{
  "n_head": 4,
  "activation": "gelu",
  "norm_eps": 1e-05,
  "attn_scale": 0.177,
  "lr_mult_up": 1.05,
  "lr_head": 0.0105,
  "decay_shape": "linear",
  "steps": 6366,
  "dataset": "wikipedia_en"
}
Each number is 128 + 24 x the weight over the matrix's rms, rounded and kept within 0 to 255. Layers, rows and columns count from 0.

# layer 13 MLP up, 512x128, rms 0.131, rows 473-483, columns 64-127
[[164 129 134 134 103 104 100 120 137 116 100 143 128 139 164 128 141 151 112 174 148 134  94  82 128 127 135 171 116 148  93 107  78  98 140  88 167 110 126 133 142 161  88 130 117 195  88 143 125  82 123 170 138  90 140 145  88 128 186  78 134 122 115 126]
 [100 104 107 159 113 152 165 129 128 126 152 142 127 119 106 146 107 117 119 106 133 110 100 123 154 172 126 144 125 166 131 162 155  97 151 127 156 136 117 141 110 138 140 126 107 159 135 126 114 109 127 128 148 126 101 107 112 156  76 100 109 100 146 120]
 [147 121 143 113 125 128 153 186 167 154 149  95 145 126 138 125 131 123 107 127 108  67 123 158 132 148 114 101 142 126 146 140 119 105 170 119 107 139 138 119 132 102 152 151 151 125 135 144 124 126 120 105 106 147 181 123 154 103 134 117 146  90 110 118]
 [151 116 139 168 101 130 121 117 155 144 108 142 110 157 122  98  41 154  85 123  75 124 101 154 132 158 120 164 135 164 115  84 142 150 116 126 172 149 130 120 103  99 125 166 146 149 206 108 128 158 139 124 146 100 141  99 114 157 106 122  89 103 119  85]
 [134 136 147 100 103 112 128 132 104 125 128 103 141 119 149 152 137 115 119 125 129 105 128  79 154 110 123 138 163 119 138 129 112 144 121 141 102 101 112 131 142 119 119 168 102 139 123 120 113 145 153 124 125 128 126 130 140 113 126 135 139 137 106 138]
 [132  99 166 133 143 159 165 112  91 171 123 117 153 106 108 157 109 150 152 121 145 130 131 121 110 146 111 127  68 121  98 157 158  77  73 110 131 148 133 145 145  78 177 132 136 152 104 154 152 116 100 126 148 145 143 174 109 150  97 116  88 158 132 114]
 [157 125 104 127 111  76  93  93 121 151  88 137 130 125  99 129 142 121 159 127 151 122 126 142 180 136 115 158 111 139 150 130  95 109 148 102 141 138 133 111 104 128 156 139 163 140 113 138  88 116 145 151  97  79 120 142  70 138 135 136 132 196 134  90]
 [156 140 125 138 161 110 143 137 127 172 109 108 124 114 129 116 162 119 121  58 102 104 154 129 134 135  93 144 123 126 118 142 122 120 160 148 165  99 125 114 110 156 138  89 113 135  81 103 143 134 173 144 133 132 128 136 126 128 106 120 167 136 129 124]
 [118 125 164 134 123 121 148 151 120 102 136 135 102 117 106 166 130 163 150 136 107  98  79  98 166 138  93 112 126 132 115 128 135 135 116 128 127 101 135 104 104 135  99 111 122 160 185 139 134 114 141 165 128 159 103 127 131 118  89 142  84 100 128 142]
 [133 148 128  86 110 160 141 157 118 132 118  77 111 115 109  84 131  85 141 115  74 109 111  96 166 151 148 136 131 124 155 178  84 111 105 126 140 169 115 154 156 132 173 155 160 105 147 185 119 145 109 149 125 117 145  79 163 124 145 119 118 145 138  93]
 [140 115 151  99 154 108 128 107 187 124 130 138 117  93 146 161 202 115 123 109 113 142  88 100 120 100 122 135 139 143 175 108 116 138 161 193 137 145 122  76 121 116 113 127  86 176 150 182 119 104 150 135 128 126 140 132 123 149 131 112 167 134 178  74]]
# layer 13 MLP down (transposed), 512x128, rms 0.0337, rows 473-482, columns 64-127
[[132 145 146 117 125 113 121 113 112 167 171 106 109 127 147 145  85 101 130  92  97  75 145 129  99 167 136 117 125 127 145 146 112 150 127 128 153 152 172  85 115 137 177 163 101 106  95 144 146 165 142 115 124 193 111 109 132 124 138 157 136 120 144 143]
 [155 138 164 108 135  76 145 105 111  95 126 116 183 111 146 129 127 147 126 132 130 135 140 109 157  91 113 116 153 103 107 152 130 146 139 158 145  93 113 132 107 124 143 126 151 115 143  84 155 133 132 136 152 135 133 118 124 105 133 130 131  96 104 136]
 [131 143 159 152 114  99 162 109 110 108 115 143 111 112 117 108 140 121 123 101 128 172 108 137 127 125 122 106 107  86 161 130 159 109 133 140 153  87 112 141 108 175 124 132 120 122 131 107 157 123 124 134 132 121 118 107 151 134 121 151 127 155 167 109]
 [161 147 163 130 110 149 129 164 114 114 118 144 143  89 117 121 154  94 176 157 184  96 169 141  97 133 111 104 138 100 159 110  99 132 104 152 146 119 106 107  85 133 126 110 124 157 113 104 111 123 108 156 123 137 141 138 120  85 139  66 101 133 144 128]
 [132  94 137 152 117 158 144 101 159 123 110 156 148 131 149 104  94 128 108 121 120 151 140 168 134 143  98 102 115 115 106  93 179 141 132 153 129 104 136 134 143 127 139 127 158 138 138 135 157 102 141 114  97 118 149 134 122 127  93  89 134 110 155 132]
 [128 152 130 124  95 124 111 144 133  94 112 160 143 155 128  70  67 132 113 125 120 161 128 154  99 106 169 123 171 106  84 136 143 146 153 131 132 102 110 109 112 130 131 145 137  76 170 133 115 129 125 130  78 125 118 124 135  82 115 147 139 174 139 149]
 [ 78 126 124 171 147 170 144 151 138 125 105 152 156 168 103 147 133 144 166 135 112 149 168 118 102 157 114 129 172 151 111  77 173 133 119 160 101 115 117 118 126 154 113  95 114 133 110  92 105 169 135  86 142 146 107 124 153  77 123 165  93  87 111 120]
 [139 143 144 113  83 129 132 139 135  90 124 131 128 161 136 117 117 119 144 136 117 132 106 127 155 152 166 144 141 136 123 118 119 127 121  78 174 149 144 127 182 143  68 131 170 138 155 128 117  97  90  95 133 143 118 143  94 135 106 110  94  94 125 129]
 [130 137 106 121 137 130 124 108 185 132  95  85 172 118 110  81 128  98 101 156 128 173 148 148 120 130 140 154 150 178 131 122 117 118 185 123 125 126 118 131 173 158 192 115 139 116  91 117 111 142 139  98 124 113 100 102 139 141 133 108 160 109 165 134]
 [130 125 117 105 131 115 125 107  79 115 126 150  95 153 144 170  91 147  93 175 101 136 181 168 114 139  76  74 131 118  92 125 144 133 128 100  76 123 117 134 131  98 142 142 182 111 134 164 105 195 124 153 149 127 143 121 147 146 184 106  96 111 133 149]]